python train.py --d_mlp=448 --vocab_size=862 --lr_head=0.00492 --warmup_steps=204 --schedule="wsd" --final_lr_fraction=0.0 --batch_tokens=16384 --steps=9571 --dataset="wikipedia_en"
Each number is 128 + 24 x the weight over its row's rms, rounded and kept within 0 to 255. Layers, rows and columns count from 0. Numbers have three digits each. The size before them is the row's rms in percent of the matrix's.

# layer 5 MLP down (transposed), 448x192, rms 0.105, rows 156-204, columns 0-95
099:105162139088135120143124091118103179163169135165151134161127103095142143151128126111165139143136138128137119151111153130126082128142162122103103152125151154103143167122116103095139160130106141129100121151156136145102132115137074163140093120103153127145100131163139165121186129099170135122
102:161147105157174126138175163137127117183165115126085102118136128076136110163105087116131168102114118131135126155163167116126132117129151130124153119140111106141167141143150162143127149143112137105140109057122121122142124107091099126137117136142139137150142118138127107156104103145106108111
107:089114176135093090142163128125168093146173080109145131120115122106091144145149163145096175102097103121088111140143122117119092119163124133152160099157121121138136102155142062155132136142135159097150095140105139096092122115113123143130159098141103096145107129122144090197132126129120087104
098:134121152122139140107125115131163135150158110128139149142130171144108068142140167092133139111197141133172154108152147127117086116132106094203158107137097174134144086152158088132133177127140154137117123129114154105114119137137163156121150132108094118104097104116119141118124128091159120127
102:066113144120099151122083122145115118124130118121130147151115114100126097175102131131154098127151145156123167153131129124090143120140184170133123128111150133075098165136139124114170120130142053111135175139108118079167148102110138149107143109143099075129131100160110110133121138120177090131
100:127107095144115151109160111116134086137139097124145117093116099138114154095103122135144119112119156160120152134144152140114122108156142091144130146141145068072124126126124149094178160134127142173111135164113105119130142077149143140144129142153145106118115125133159170163114126123113089092
105:140135185149112124147204130130150129120123143116137171131146139146118119108155104141145086127150133095153143132124112114095160148127119100128130147126113150255131109115138120180165121120102106154116124104126115127148115108161129129121120123141116145123171122125089109151142153120093189142
100:119133080150154112153139118134140173163188123104150117148102104110123148141090092106109158128086114155136114133151128132180140130128136155134114104145121103100100134125164121156067140113129158114118103135156097138148174124151108130117154145136116122113126107164141110111105136135134125112
097:157117163108169137170067103136120134092133147136154113147093142106159103116109158135143145128144117158099149122137106117114117068127142127130125153082145125200100145161102129171147128125111095142138155106093145090153111113142141133114088146146143129136142150143120143141112124054141150111
103:104069134119145156118197128110122143093158140157140107110097126106172119175158116167156100086163140144168113173113155158144120147114128158116085122146178099091143166133145153107129097098122119106108156104142158130107136130130143109148150150127133082103119104093107134153125067120115090105
097:125091154119117125124109125149061122128154150106120100067107134164120148129136133172142096103174116146096142135124115156145155138172153126114090100112171115144108130115136167141108130107111107123146138119086151109101125110138125165136123122090118156125131163128110150154113109134105111169
091:161113128117120121122046144106144108119133112143149136129105164108142117123123115080100109127110126132141114112161121107121105163143150130123107150170129136041096103154137147105077121145156110125136183113132140131107125124150123089129165095105141118167146124140113133136119151110090156111
102:132156099119115098115114112115099137089156097123145121129109108092127085116180129141142131107083158137152140129120181132121138133152091136124124102114130179193198135093148147114111137138119118114167164122130109161129150116187177146172121147114096118128149163148083143143159108121132177168
095:111140150130101143115131109119145135135071108171114132105156181102140156147124142081147122122127154116144117134118115133196100106121103119200163163099145102105132095085126140115147163126125117149103120125131133123139147145129124143165134165141152136112107111128165147142119159143120163125
102:108114116098132115154120119154123141112145067146118162146089130164155167133136127118126073120128160125150128084157125123095120105133150090111102087120102100120139112106122143112125083116139134155070054142150107099093108096150150147140142125105109159138159131139123129143116121112131089071
102:179142120145136131124119103118105146137134127135115120105102162118109144115126149084113131083135143124132108135148106141125129123130146178173129122116128112132113125132119142177097169092108120163141061076124159134123123148115101118063139115145146114116115160103147121193142157127171143102
098:126116181134132124192108087150116126151164113131112170121134131144155116147119143145112124116137148121102177109109131118123106137156125137155099158121163139135091109168119115181154150124126122159110134119111157100143113140103162138146193158084106096097200129110115170114133101131151100126
099:119132088133126113120080104135114131122126121134164083124138159108117136138130149107133157123099079121139169134147136118126110138119138153141114091081139114003124116093145127108110143133146111144188146172144131117136134118127127165154141149124112093147111157099127092116176102138169047108
099:130166079156179128109143146096128130173114144147122120128124103137137169135096146129145104106154099120150139108113111109125094143121120060146109127150127099020142173127129119090107122104176154115153106170138136180143111129109105122160161124159134157118131167160113141127105145117153142124
095:117141115124192138109112118100162095097158164103140128130149120093099113129124157151149124129153125122119123169140114128125123081101146115135131108048102147166109133068120097121123088131102086121117179094117126096127133106096177140136145163150143096091151178134144129124133138137134100115
098:158097080112112099116106121108151141142090111139115117097096126170134138175104111089111131121098109070118119125109138132184126115143097109107129133148160128131120140098119151159102085092105148139152168156101168122105123120142130163159140131127128107151109165161117134103155098132141111112
097:141132106101171105146121109145125110177161117117099143105164139092159110160120130095183091120167146097129092091152158138119142101105142113116141114123123124145145105139159173140153103145094109114116094112162129122136174116079116096142129113111106150132075129121151074124145158119153108105
102:110114115113105151109135109147156092155129127186077093110082103189180178139106124096107124142142116163167154134143094139120139092134106086149142062124166118129101122152136115161134094080126163094091106157135080154151098088111124116145146142100101152112161120087151094139114123082158110146
099:117119125086152156077158128188121133136145127123139156136135100077136165159095165193109153104153108103122128118131141119124129154116124076101090143065100136085119111115100133166121099107096137098111125109122130126130137153145066109095087133129074153129149129147141122130128140111124076127
102:119107113138118125126213134152157149106142114110102115145106165075110135110133090101130113143099170121144112133117125147118097114091103159163132159182111155153140116117114143143120092124126117187116104151138098178163112083154115152130130127119152117129104181122093178119114122108143121092
099:103098119126109116125125151117107129182143110141094092121084122143125101111114141116164117120091138131190112153154107152105137144125163148134117155193130120120120112100118150139125156127147118115134099162125105171105138160130118129137157125173133169132097141127121148134098134121133140109
103:124150115126110101124180125113101098121127121116122099136117122138155112165191125158132130099109176121154185124159113109150103135135129103152106080109113134183131099118170128122144097134081121109110117092128110150157159121169149126099059149087086144071140149162141134135161142107125135167
097:152140153168146113130165102117154145140112115128158161183119146140095090151127128125135189136156148134110143140095129146133155088116119109106151136166114099185121121124134107133090146116139137122157147122110105079109123088123127150156129107139114160143127106103140123106122130109194145167
097:131112095122140144129117082094069127094124089118120102125168107111126129119170124091090106196128129130160114146121087170123140135133179139128127107145104130133114141138109131082121112112129087128119145153104100094127150136090105131094182125135134128144143138104148135113127114133098127137
098:119140132131169138098096143117160124080109131104119142175133135126146142122158128090143111114113139144114103075137121098108114129106178147090166119133146117202127115163093152187107158148165137145145157156085103092121131114118162126145147097155124114154125179177102134112112125133155210171
097:163095116127127130107144089182126146155148170122092125121119148097088103109113146154120138169108119116113103107074125133127118108075124105140173160154151161154093130131137106073139168122155172128134126127072130135116161143161094143139113140062132098157118151133138161127177095107144142140
100:144124066132180099124108098134118141118109122115094100135142127091134072135112141120137120155112118132160092098155149157111119124103119128147139094106104173072113135146142178156130121120157110134145143097088066161128108123113108105130138163137177152147124116120135143139166148158112116136
098:121124055119147109145083095118113085101145153143078135149145125151113103125144136112117138158132133099143103078116102109142095124154114158178142152135123172091099117134111115171160121136153122141142134138146134176134113121109113115131090099121155127154138134112142163124148099150137124104
097:183100113121122160106116131093169128140144123110141094127150122131127155175094134133122091136172131165152132135135104124099127112098113157128115091107121103116118125128128143168111092102135155118105174112137129146138086101100151117164124134124133116134120169091099119149119142129162120139
090:089118120176077108127148106097144154141147114109124104135125106126162135149112158099101110115109145084136129099126116132138144103142186148146123107166063120141133131097155130125132205154172114118120103102122127121120159134147138098133158129159147094138103172105126094130121117103116137135
097:074132131129101121095153135141115103111152170151167112134137131106127158138145123158103123178101117117134124168126123110114142146137100126114145111118117112100103130134093136142138128126128138133121134131153122139122138117115099076108112097141108163117146150113132156113123139118176150184
103:148129141088110121105075071148135151161093127099103132136131129099089138120107109196130123110095119144136127145141133109144142091128115163100151138097092173123130120143173099109106125102096139151112120086141104137148154088154157167118149116144115113097123101159076106141100065127132149089
100:107100134159163161099131120124162171119143155091124147148106114148115139139157148108152093181101126158154080102122119161095150113091102150122160128113109135085167153146133138115088129088123135141146114158115161116145153110119163167085146119115137129110139103119111153146133112132119050101
098:132122146152103126105058132123138103101137085163144102107110120132140110158132179130137114133151158152141133143127118107082178106151129093090161104128125127135155123127144161129099153129096132126148140096158088124117179163099126116110165153108064090069135095112140115140116113116134142140
096:120137163123101136139190168135084142089147146127157164124131113104091139132124091147119172101137097125128141152127126128166104137114103165121097146158121065128138129098091125138104092168123156123121103124138125177100098089154162063124104140087111134115114170122136138120132126135132102107
101:161131098117105109143188138142152152099097161127153166156127155137129156125105102149156177101112108116146129103128102148127138086170168111095124133127103134189111139126140099146121139072122139119113119137111143135145088112103142204142131085176121148141154165112116087152141152146165134150
102:127129116186088099144098150169111096135147116139141158120131169094126112106074147126115138118118153123141129174147085142107105152134110158112147124129163147218106151117134098120145146139134065114128101101109089122122141107131120126139162112144144123096125145135094147137116105139087162112
099:098159109154132091106073114130090138146131083100120143131175108106092122178128126133140093125114145120129158109095141135112130109140151129151119138136106142182166122128095121165125156130155145096147204152147109095158108147096099118170158141137124121147133109122143117150097148153134092127
098:145094151111184117124138143135129163174123120133152103087112147114122133145145116143127095162122135151124141104149130131127147104136118138145144137123116158109088122143148161057097144115164127118078145133168145214127123161114134146166125155113101114140145136119121168116118155114127143121
103:153101094148136047129133126162140124115149132102132139132133165102131131171122092152119134141144123131166110156122151156122125136149145131150102153130121143164086120109099141121066097134137163094079101116159132112114104131116171159092088134115141118128106113142130141151138140129088138118
101:109138131113088147143034116145155154143156104143122137133127161118136183129154063100122107121090131146132168141109135154050111100134136131172154091103109135131154140114136123103140106114132092169115160136170128115149124072110155127139170126127123132115131152138139143151157113156126135147
103:104103155156134108115059154115147128120160140135128140102164090171125125160165095101134151132124117142191140116124120102123104158114151100120147138127117094150139109125129156147119115130148103074117085128158127120117134116103109113160114126130120140137137128147100101150096116100162109151
105:138110084142144111154107122155118185125131106106100191122090143141131174130110097101165124084131137158123134136130125122104160156150096152112123163133105120085139123125143116129113119105108137130140120122110128095142101191138113124156114082092151142159148142190101123166112118147086123132
099:125114103096170044123105106177126166168101152077135125111122145149147104150130173142119137120082139136123155147129124130080143132142187136144115097113134130066113116122149138142151134118098111143169131166162151125138146113159107092165117137167164119157126115105192122133126112159120089150
# layer 5 MLP gate, 448x192, rms 0.117, rows 157-204, columns 0-95
098:129078128190172179088122124143103096120129133143120084125140144144108129155127138155144146133095146165127120138093127167116164160113071061166121119125139131143107113139131116136140172145104128095119128132124127117187103177118153135137107136128081107110104155112163100170149110134139155133
108:139117135124123091146157131156096097080098141124090144131079141107095139118127170126143107127105107167127110127131084124095132095102160107154117122117136091164101118095152122139128131082124107131130097120162111145181108156109132147162126110184156132100108085100117156110096182134083110115
099:191126116096137142129135128128094151146150181142099093118091154067112171126129143135128144114094100094134145126147053124115110098168119125118117145118112137156103121076144110131119121092168094139121121116113137117166127153116140087144184133160116133092157143147161064141152124164164146143
101:119093122107108102136072105128099134124136149142126153104130115147157136101102144132123099149135129149094093099088124154137142129105142134138136121118196140158135145094146097118085127142157100110122159167138164144132138135125072144108100124125117109127081135081153084150136136101126122094
099:179095125102109127175130116079119169109084161148110127116095154106141139140148119150124130075095153141159158101081105130069154118133130188136104127154140107149157152135177134161144124096097119106132095086117102161137114126107141112120131140163118128125095143104122138117110130079150110108
109:131144123100166142084109115134120143138086160142189089094110124125126152089093127118126129106079121096130074126147138121134128128133077110134076119122132147123156145137130118106120124097128100142201104146109169132119109112098106154117101148162138143137092139154164127128151133114141120142
099:130101142145119130116131098116139111101133087172124120121116125105085133125126111105100118113083110134100126158115160123079135091129132166161133126108160077153135115152129179111122117118139073112133141131166146141098105125096098122152141122071155154124126123164166112162124184141122143121
101:117139135088135103141149100139128138159148100159127123144098136098148131148113194128126117139141149143128131152129109118109138133144155151110100114141113065146104085089124117162156126159120105120118099101162102151143098112142128116100161158138138137127105106100119103179139150101143123114
108:150144121075120114132168153085130135088143116106124100154135129149125124136120126151149116123123176098167110163121122125129129125130159100133108154129162110121132128132134127089128138090143106135148109146117144180113166113177155138108136169131172074094150109113111196114115108123146119107
102:149173119069174093108144164128143115125160146147124106093154061125137146118117139150118133107094126116144079153125155135124142080092111156179139141137165123127122143125141136137120106078112117119094104141136131109142089114123124069090104110135155126153179130113128092094118114120122144124
091:165137165120157115122115113091142149113142097161086094073112138090061132126129174110114131128145109133154125131122134154131126155101098101072128128100136129150114109114133126158120157131102110123153149123118110163170130154135144101137166116126138143083088082169117124112149152108138106171
105:121110109140149143145141164144108098098109148126141153095150119140137115148122129116151140100145110142160094133162146157117161130149137134121137118122091188121108157158119132119126176141131141103140130156108127170129088115147138142078101114152114163134129121131150129102142135126105168131
098:136098102097114096151180066141131180138121110130163159101074126113114117116083082101162124151118152109140132121146098133142109152104165107150092104150143143116144099143136153123112114146108106163123113119135136147163136116096116108114123139155131097148140139084091161102136161157094160128
102:203142101183121126099135091109146140107101136099133092093098122095123116140141126126092122128130159138150133117117137143145117079116108118144133147129170140114136139134118128125106142079164102165129139148175104139153107153090113117170165115146109077094108145102155143113107149157105151097
095:154097120128162098100147119146118101160134120133116079069133116114113115143138162125139128149161141127166110109121155150106108154144174183125133160133145153133117116144107129148102151084155105115151098100115116171147153139148145117116132115134136164108120131124140141173134150104160120074
104:142083172153099152170112156138089164143075157138090135131114137156112120096106108094141177148133146129126139097114120126164145121134118150136120155167119088133122150087151108099111137074137138124102125147138103164122103092138151112101118159109143083171135152124117117146085150133125153151
100:157149095119101125127122162142101134120095163105153103100140112137117127094084124097164113146118126072108106173116149129109099132150115124151091132122128099129117156128075131094105165109151090135131167151135154158126144145071119169124107157111149129118162142151162135152112150163141122148
102:104154113123113150122155127170153124112112142133094112126134133128117076055082125081144137079118117090114078105162102150168148119088134114099135141112104111110106128133169153116098124098120115119152101094141163147084149150095129076169163104142108125109141118111138146126117126128131141142
095:133094100142151118148146112108143142103165097126109132111144127139177132169081156141162124150113125119122149102136086126143173130172134127101140093063174149116083099149132144117105087133126114111153116149137080117129151152129126138138091148160113101157117129119142157120135123173154144103
093:123100143163103141150113124148127141149109128126137102155089130124120124103084153131155094112108076137132109159167145105093116101152118129092130110174129142144125098086130112117128139100112094117131156141088101145124111137137100145128134127127120111152065105110131128126118147125134113136
100:108122134126155124097152132128151161112144122129161104125103127150129168094162110088137114122146100117156088131157116161113112109141136167152097166158125143145109101117142137175133134142108094156153120120102165168125146170098161126121120098147169133102116183103122136125129149151196133129
106:085168115098075142117114089113133114162141087135102130150104113123101119140075104088135135128116122136099094160121116136145159178119124133127152148129160081145129133089122161122089142097133113150121138132144119175122100131096150166141118162113142144165090093119136131125136170108101175116
096:099136117135147164073123121091095117136139131139088138110113098127133113123124142139174128140096101102137123156130163116107137134108142097161086141112135142109129112134138132142093128125139123162118107133206116136134142109093085148120159077185113145114137135116128144162142159157158154133
104:176095139132152175158120117159129119109161155148133115138098129137125118160134140143157136119128118107123155159136123127112147097156104128175090093104141168131081173194132113130107149084149130126139138149090157117141152187122130111147176123149106114134142138115177121160169167140108156150
102:086079092128093126095129089167101122147123145115099114111131117139148120125100144142113123140130090107111060126096135132101151134119122108149054165181137152153100131098124118141097144133151150104128133116127118153148145113130162100138146147144141130156138148142143137103132167139161191123
098:114109092165137145140132115150104147094111140130096101129145142098126116135112111105152155133106084161127103161166065115158166108145128149140148154130129165112081174159128132096123154123158100117131139156102160151096115158121143156132110181124160152131158155132181122087075145151121147129
102:104128114094134119096128146134115150127089102088167197116130128120144140102078107142163155166153125111142123134102177151161145157126139142144166110118126133116118144104189141176103102135133167105140119117137117129155126101117157145120072171128118199162117142113144108095108165112116128096
097:126125147103108162136142155138130106157122163124158177122101176182141129148125130101101131123129077086092126114127129132084139167160096124149107147113130127140132119105131119112089127154111165115159120171108112118110149140152073128080134118129120144093143137134125085118116142101114113138
103:109097090159115103117160144104126142139144160163146067111136127118121121124135124083146137117111172119146156147190126151064118094128135135149139155096152137139169138114147144104111084127143106145153127107128145161131124122105097144096149141096084135105103111087136113139149155159143109125
098:070135115102120152176118138054118165140112080104134126136161171128109111149111110102129123125110133126136115160097154140109146179118124119139110153126149125174139121125135138138143130140131150094131160144118138107120164134118164145118067118112136165184117148181182133124114122106185162129
100:151085135125114103086136133148097175134142124111119140094165203160140140128078118143104147151129124097124150118130122122128127106133138128114145141175087097147149146069137095119111135140162145085107139171151145131120129142142153133138128152162160138143184153134158136127127140098153181124
090:147137136084139110104106122112180113097105118117114126098131113119149134116087128098174130144165108139091151116125131140088124136121152134148146148066135118152098120138141150129090122131119124146152078128153131126111086156120118157150138157092128129138082158129099121129087154191150163127
096:138116118093107162132116134151142125101136131129140167141092133154112161114118094118118129130132130119151145100116110120163159135105107154136111123122162119131141125096100102139110107143162157100129164111111132081139122112130142096107110112117136146115157119122115097085125163125149125127
091:148119105089152139151165135123139129140071125099118074116138108125173131121104150105132131123114119112137109121148088104113104111090130101108135167143097099131116111105148150158115151128131144140121147120102104133107127070157091142107148135151112172167122152085138102163103145143182112109
096:137116140152099099121111143115114104138181093110111096138110126095097116171128161148113117109167112106111152157154087148153125116124139141168137124144121111172106142134143103124091151142082157093086111143098148163123134129126098154174167134140088127145127144156157117118128130082097145164
101:120135087130140082123128124146145147138168104133164110129164155119132110097118136136153129119116152141152136128138114110148154100122069147142143140128128127113118133151124133140161125118129120111131081101104118117151136128048150060148117126166196164161127158097129162137125128106127177119
101:151076106146120121111148164159119157105139159090135099105152126153163136129138129125122162129102097068137135110142102138180140138108112162099116112141109070129127127134104148185137091142119149146150080120164131114154142129152091084146149120176188135159125123090125132149091146135157173108
092:053142107148165131135151125153133123125106138132206115162144174167135141140140139122140154103135115120139131116113133128147158146150112165141089112180168138141132118103136135118148118108077145119112134119165110147121127139142128126101144147126056164129135137127137157131115146070105163114
102:117144064124139103140148135190121103117146150140138113111140071143117113133144168102128151118092127091127143137162106149106145073087141139148122080083176132108103131155119093076116101134147090122093130155151116075105135106129133101129107111107115140120157154135157121110100121153132137127
097:103112121110146126165131105179136159121179118094140148160104108125096160092112119136138146120132125157133138159095158140142160150118144092115155106098114116111109128089096111159076151127127145127126069096108145136143130140115135127079136127107145170103152171094111171150114138107147150147
101:089120088114083137078107065141106138113096127123127141146130118107157141165090124113116117111120113128100112136092142141145133126110135108120139116168152107113109154161147146113076109104138216130140127176120106132133135135136111140137099139114120060107156139119165115127126146114132113116
105:142117100103159122150172118146134207106149135139131110122139146143123113127115136121142116148079110098134164124118095086136143149151124124126086125140166095097113113126156159104147138125108150134176057135125086140102140112092133146105142119125151175145167121104100150107152145127150091123
105:128114155102115108130122130119136134123128125165092120129110103121081130124142099126102105108161157124125062132089111136126147140092136141120113154105121134141102133122115166162146126101167116115142121111089127138150113103076134138140129153129129121101147109108101129146161127143125180135
100:115105152094138184108148131121134173152122141142108103134125100134147134136140065118137135087145145152130144155118099120132089115111135111143082141141138126120130111130129080136111159125109165128148153155105122139111130119101159122119142114122129100101150158114126158141076169107156142109
102:109122150131133146130108113106100147139164165129140123110119147155138110128106120147119095126118155139143112152133108090145123093098200164137118108130151135126142118160079124113134177105143155130119138156093104145118147097125079114125121129129093120127147137138175132137141123128129142113
094:143123136144131124086124121091099137141110097136121098106155137113138150106119157154135110115080137115158165167097165114141110132131147130140110120127184098130137108111124172137164151102072140127111090132100135137153129134129138103146115116183096156101112108137127169134131153142144130125
105:124123120135161112176127140139113154153131141164149105112116135122137115136153124120113127115162125133123089112167089138110145114130143087130104108103198114124090142170134129138123099151118094111090060102096141110140129139117152133116139144123147108086115100154116148125080113181178173170
107:095129131107134158141117142133109123152120122123072121118076133130151090117130179129104090118118146156123099180125123121096192147109138120163101127113153132133137118100112114161113110131108091113141081113124146136170146141117157114137136132086174127123110130090132138150150151089085098159
# layer 5 MLP up, 448x192, rms 0.109, rows 157-204, columns 0-95
100:156150167115106135114093147125149084121163110169090137117084093138120139084136139131122116150138075190141107061153116133110130109135168130117134136102086102110124124125118135135166131124124102171143161153139178139117121135163134168132135110091125113142110134131144141150149119107115149139
106:080119138151137124114143153169145127127140130163080098093132111084097172118118186128152151104159154128157097122100177120104122077156136177156170088105136105114137071119107151128132145102179103079123103147096141145122160128125092113121168131125123071152111134127124090154129139160149126120
097:099116097059122103123157096144087141116135072117143144169109157141116143106132132143167129131123123142170135136146134090128112121135134097094144110081100155124131155093093151109147134104139107097150146115112090129140140129143156128109089150139144166102104101109138124074166135112120124141
105:151088113149130073111110130150126125129085142114147112143180124178122102080127119152115151104131159153132107081076158148115114150091142134125146083135128105113105157153146108104102139110159139091094107178084136154126159091124096144074088107151143127170139108110123075118126089102119123134
100:163157196126165112125147143146140115112124136160172116169122111129165135135125146113131148078093107120113113106141124164128110145143151148175142122106130144158118117124150120170151105124109117125133153131126149119080099119125118123111102127127075169113134117141101121166159137144091103126
113:119085163104119095118114173105136127163148113130114127102134125137140106122175131127161128155135113132135118130122128145131129150145121154120183088143123143170124109141136120177150096144128122112129140071154119111123142131101116157137143113121133134142133128159106117137147122131097157086
100:137142135092123123154093128136110135150103083121137130123131078106103109123127211113127125065088164118178160120149147139088170114106123120157116132090116111142103119132158135124139166128156117135131119149114129094167124099145115118148100146123138136070109134142181115122159104130140158139
100:112106146154081147104086121107150167096095134117146107114155152180121095122119134197143189138115142162121103146129124113135115122139127172116127119164148134134174118141128105156122174152136129174173149181121091130115116126142114142145133148107122123170110155147122138106088141095137150141
105:165103138121166155135110125060139156069142150106133132152131152135096130107150117164107170148155165146151170173142154167160138097125121090126122149129171165131119155130110113131134128118172119106140147133135131179139138164148131131111098132116150116083193084109148118112139126119165126115
100:124169136125166115134126089084157184079070134169138092134093123102147151138132139145152137163077137116143127155084137087123123153126128158133139118137121094162123118142181129166104076099098089115117127066153075099098118115145129110154150104120148121170140134103144161164160136119125118112
095:121139132151111168138120102109128102142147070173132108115138165055106107132111127121142128149119160090130146133136177114131105126094127118109140109127162135134117141114107116090142151130116109142096142108116171122151129136160156107157153133120155095088143105087108120112131138143126145139
103:153080144149129129100116135112148114144130091142143120085110195119122131121146171146093113140099182119143098123126111145094101100084103126126120109113115138126123152129144093093146130147167089130121159135110131120096091159162174104160156123101129129139121118143070189143184112151135132150
094:107132158116134122169136131149122130150148166131159093140102104139095166109129085126152090160134137158180115152084126139159116141146099125161127164182082159121117097139106129109119130136133124173153129147169152149084132124165112160083100166117136159108117156141136121140083123115115132124
104:110103130135150134143109126165107144148119119124154123108110132171145112110148158106117106141133140120119166121135115128086135174154195091112121108099159168117127098142073095097128159180120091098161117096124136178149129134132119135118125151119111097097107110142105089142143143139112115142
103:136170113111089124099129152092135142115108105133112137148115148132152133120100136087113142100093123111100130144137118152113128090150101135124138108125106106125102128082165158115128156116106156125113086104122128126116106127113139116126149146160089132133098125140152136175146160129122146165
099:153142126151138156156133115099072118069090149145156136125092134150135087128137115155113141133130103163102105114137135149142141121134105148131084133153114121128147173141165137148124128102135138077084100111112091149118150086115132144104142129171136159153164107122149109123162126144111114112
100:093131097156138164149139141146129147132088130113120118149081113062116126125098144120127121119096138100119141117166143124126148136103097155139105088152130096117107146116116106132068111144168112140142119199090111167130138161134153155136139135149124146110121128135121147117112112156148136135
098:149123125166135141124117147117090134125117148143141083141142060136103123159086131127141135162130089138150140148144118151131093150093120096147090137117157130152113117116133102097128137110132091132102154158127117143141144112094100145099100118175142189116141165171155127118136134124099106150
095:137174124163093124110130146129116137145106141132129138103152133123152104156136120120111115111152079106119140153124131173088132138132153126126093143138157111137143120083138130161152128137065154183111160147099144193147124137103187100130160118123103127111152110140156096120093168100099114137
096:155109138172161174153151130107053104141147122171160139078142120087135108137115152118122150149108149133121180135156101129131070125112108139114099117117085122124131138111159118117085139134126121149132107140103104158163117099125119133154138117063121110085141155155173160131129129124109105126
098:132123112083107123131125122120121122110134101120138143141121128113065117119096102131109168136138174131163149135157082143155127155143157120149148114109129159121145083122092119111116184105119155069161087113141104129118129080143117167117121126147088126157128154166134174141121129116105121151
102:096117102104139106103137121121126113162119156091130163203141153126113120108127117135135162116114138113151128101142123105074156099124132155151115108140111130136125118145124127175128099133128127095136162088133152173132102102130171095114101104147133110118151194151169137128136151100085161156
101:117145131120124102122144125110115134105145116118120134113147122140115090143131081137144159170142115133099115127130129103147152094143150119149131162120173142126136150157123129100137124133084104176188119115088138129117137090056102172090082131120072098093142155139168104134150131150137096095
098:098111128135151119098140073129136147122122104102121125122111135115114123106143143124114105107118169116134099134130134151127077123189091109142160145093111133154159126109134149089171129096110093117127128126125156104115119126179153082129119121061121129088114100136100148132161136180099115094
095:121154092149146141108152150145156115096118133141105148118124137149141121086135112172110135080155144159139141107179118102104116111135147156133184122093137156131159147117113151122152149108135111172111109107150137121126118142083071139140127126094184111113110154098130151161115166108117117117
104:152149128121112099127094163127159104145177135069123136137127147112093076117146138139099111109110119150140142123090067097111116102111112101114106109156149146133131096133170113160150103138128103111087171096123073139117148146130158097134134146060142124143111137138107117121130130121129149167
097:170118167125091134158120127139181120114169159105114094120107093116118121170099139104116085135147143102109134129135132108157077144159162115112126160076119100155119113151103117102117174144149131146103138162104126099145102134115095119104123146159153119153116125139081126088090124112103137118
100:144149124133111118155161160123084132146143125134107118112108116165102100179113123137155088077116118114132153135159157148150179112138166135152120132126170157082123139164129117158133130099134120140080118093111115142123112131141131117116162108119149114132111117136168121114133144106082114126
100:154114111103094121142122148090113127127152161093161150118157118145149112105114087154100132077115152120162163107131134110119091106129109164156086156108134148099129129140113107114161124165090181174127100124157135088080120110140117139084087097120108111118111143117125116134146116159122122144
099:114121165126121133074131159137137125164142130126136158104124111138124080116112104167107150108108124075084145120090141058113102144185121135118128144140139110129099168151143145105104118102155125128136136163119100089151126104128070109102138129088137108103132105146118093170134159125116127105
099:129110140127132135128101117132098129142113135100140145093120129112109135160121125156127105153147184158123118114161150090147119116126133113111130171068135122137138108132152140073112132139132107140138118174172131105185137156111120131117140133104096136128150115148118075116092133108087115105
094:154146162147122119164124126106145117120164138123130108128133099162163152138126097106071145174103139104080094159074123110170127159152114124110161169160128108126128110131119157126108125146159078162132143150139112130102158149130147154108135149153138121145115143111112133120141125121139130135
098:146157163167153125148116138130156137165104102135107130127177105104067090111115144153095168086171120175130176156083132112094137077147146111141084139124108139158114132132139116151167142137125112096064143118155115135144114079141092152156107111133143184166132091143121147143099137130167141150
090:103138151152113130108101132153118146091171130092123080079111106134188120091116201096120101144115169119159112141124138126152150165191150134114074112078152154096110151115143113102091133117147163122150127140131123111138128116083153100152111154113138135130143128115104133107144120078122109133
099:160125129084083115106111082116097133145128133115117088139095142105144170172160126109116120151094114129131129104123119128153116120129150126142073093090178156144137108124089122122167122132109106131157147127134152151106166132127133153131126128138069136147126155111149108119142110158116108093
105:146094173111165145122117146133138170154091144141123158165159152146123125119119092108068141133083116176101136162145147133094110099152140166139153147129116188133140088142115132062125148116138120083087116154084122132098113116145132144146184138129151123163083130086184117100147123149117113141
104:117124134086143132136130140133143125151145144103115163112131145103100114118100156183132145082131128188157135129117135129124112160127150105110118139123134106158142109116089134149119151146125132118144076076170155156159134134111158131145086114073122143126096131120138138159120118066090132124
098:123133136166163131144145137118122136088100154190115114115122132163118178119069167114136135176136150130146126093113092104124119123135171171102119121106110122159122126143124127132123129118146117118131150130132115109079077135147172100138116137123091089144129094121092134155127103089118123119
096:176103094117128104083125089123077081134100128155164117157168106122125140176185132153120136115128177113125126098120153081126130127138144098103142132121141176140131130120151151151124161072187130103127072092164099112134098078162109147172172128133118108128091094148140142095119112143115111133
100:154147151121139136118138096113094132106049193141104108123104152097100102120102106128147085127141099133109062094148100133169122132129158103110134156161132090154153127140148094136142137108104158133129184121149092136129121117121121103145128185134086131145132123103117109074145157129112145156
101:115138147077116120107090114127166159103118132176117163157100168135134153100151105126175139156141129164122156094099121169161161106118087162119152100148147189113126124138145163161145139111128091122143164101127145101135086118141159114112096140084123150098100113063132117093126132090078114083
099:121117152125132120147142175119127140160159082106129072122134147144186165134120129143083144144098148110140112155147094124120087126122117136135086126122137122130144130120133151175135155138133163105112140137115169117123137127135109159113144146205100141152136154135114114128124122104125102124
100:129098078098148103152105072148160160129116161163144153092105150120145142141124119159123124119091154150148109143147115088126109078127094114108144160101119107123146130139133094143190096140187133120165141097120120110140139122114159105136139118133113120151137153130170160172094143152093145119
100:111118116091095123125118142105075092150159084117141113151122148094169094124151119109145132122130187112150101155124092133125096128132132171120091164153154130138092134112073139146134155138145101130133124119087113096154128153119108106135111146133152153134159117142173129145121113177160099078
100:139099161117160116134135122142118134146100138100112099125128095114150149111166110130142131137121112140163085118157094091143121108146128120108142183137136095127157132151121090064123125137177130207140112156130159161174123111077112118098165151130119080140141108130101141077130148091142110109
100:128149135154150119103119107110165133098114142122131127076167103134101160110142130148107102121125132144084175168086157122139131123121133124121138157134197151122150115136061180181148133098102107072100145130138132154165152176127099110132114130111071152144111119114144151090138122110127119156
107:137115159129135157104178104141150084100164107122121087109127155129099132110136140107147141126107127119155131135134121141098142125179131073157126111109136132117106137116143160137147107109093160171104107101119155176124111153155128099160128162138115153144115103113126149184145082154157114062
102:092101159151159120104146148125142174144157111138174093117136142160140161090128097130075168097119149132138126107080122126094131125146124144162149110100163129109109163123168174106117126124109116134090090167143112114126160122088125098125122132136147076117110122135148125108125142146110109117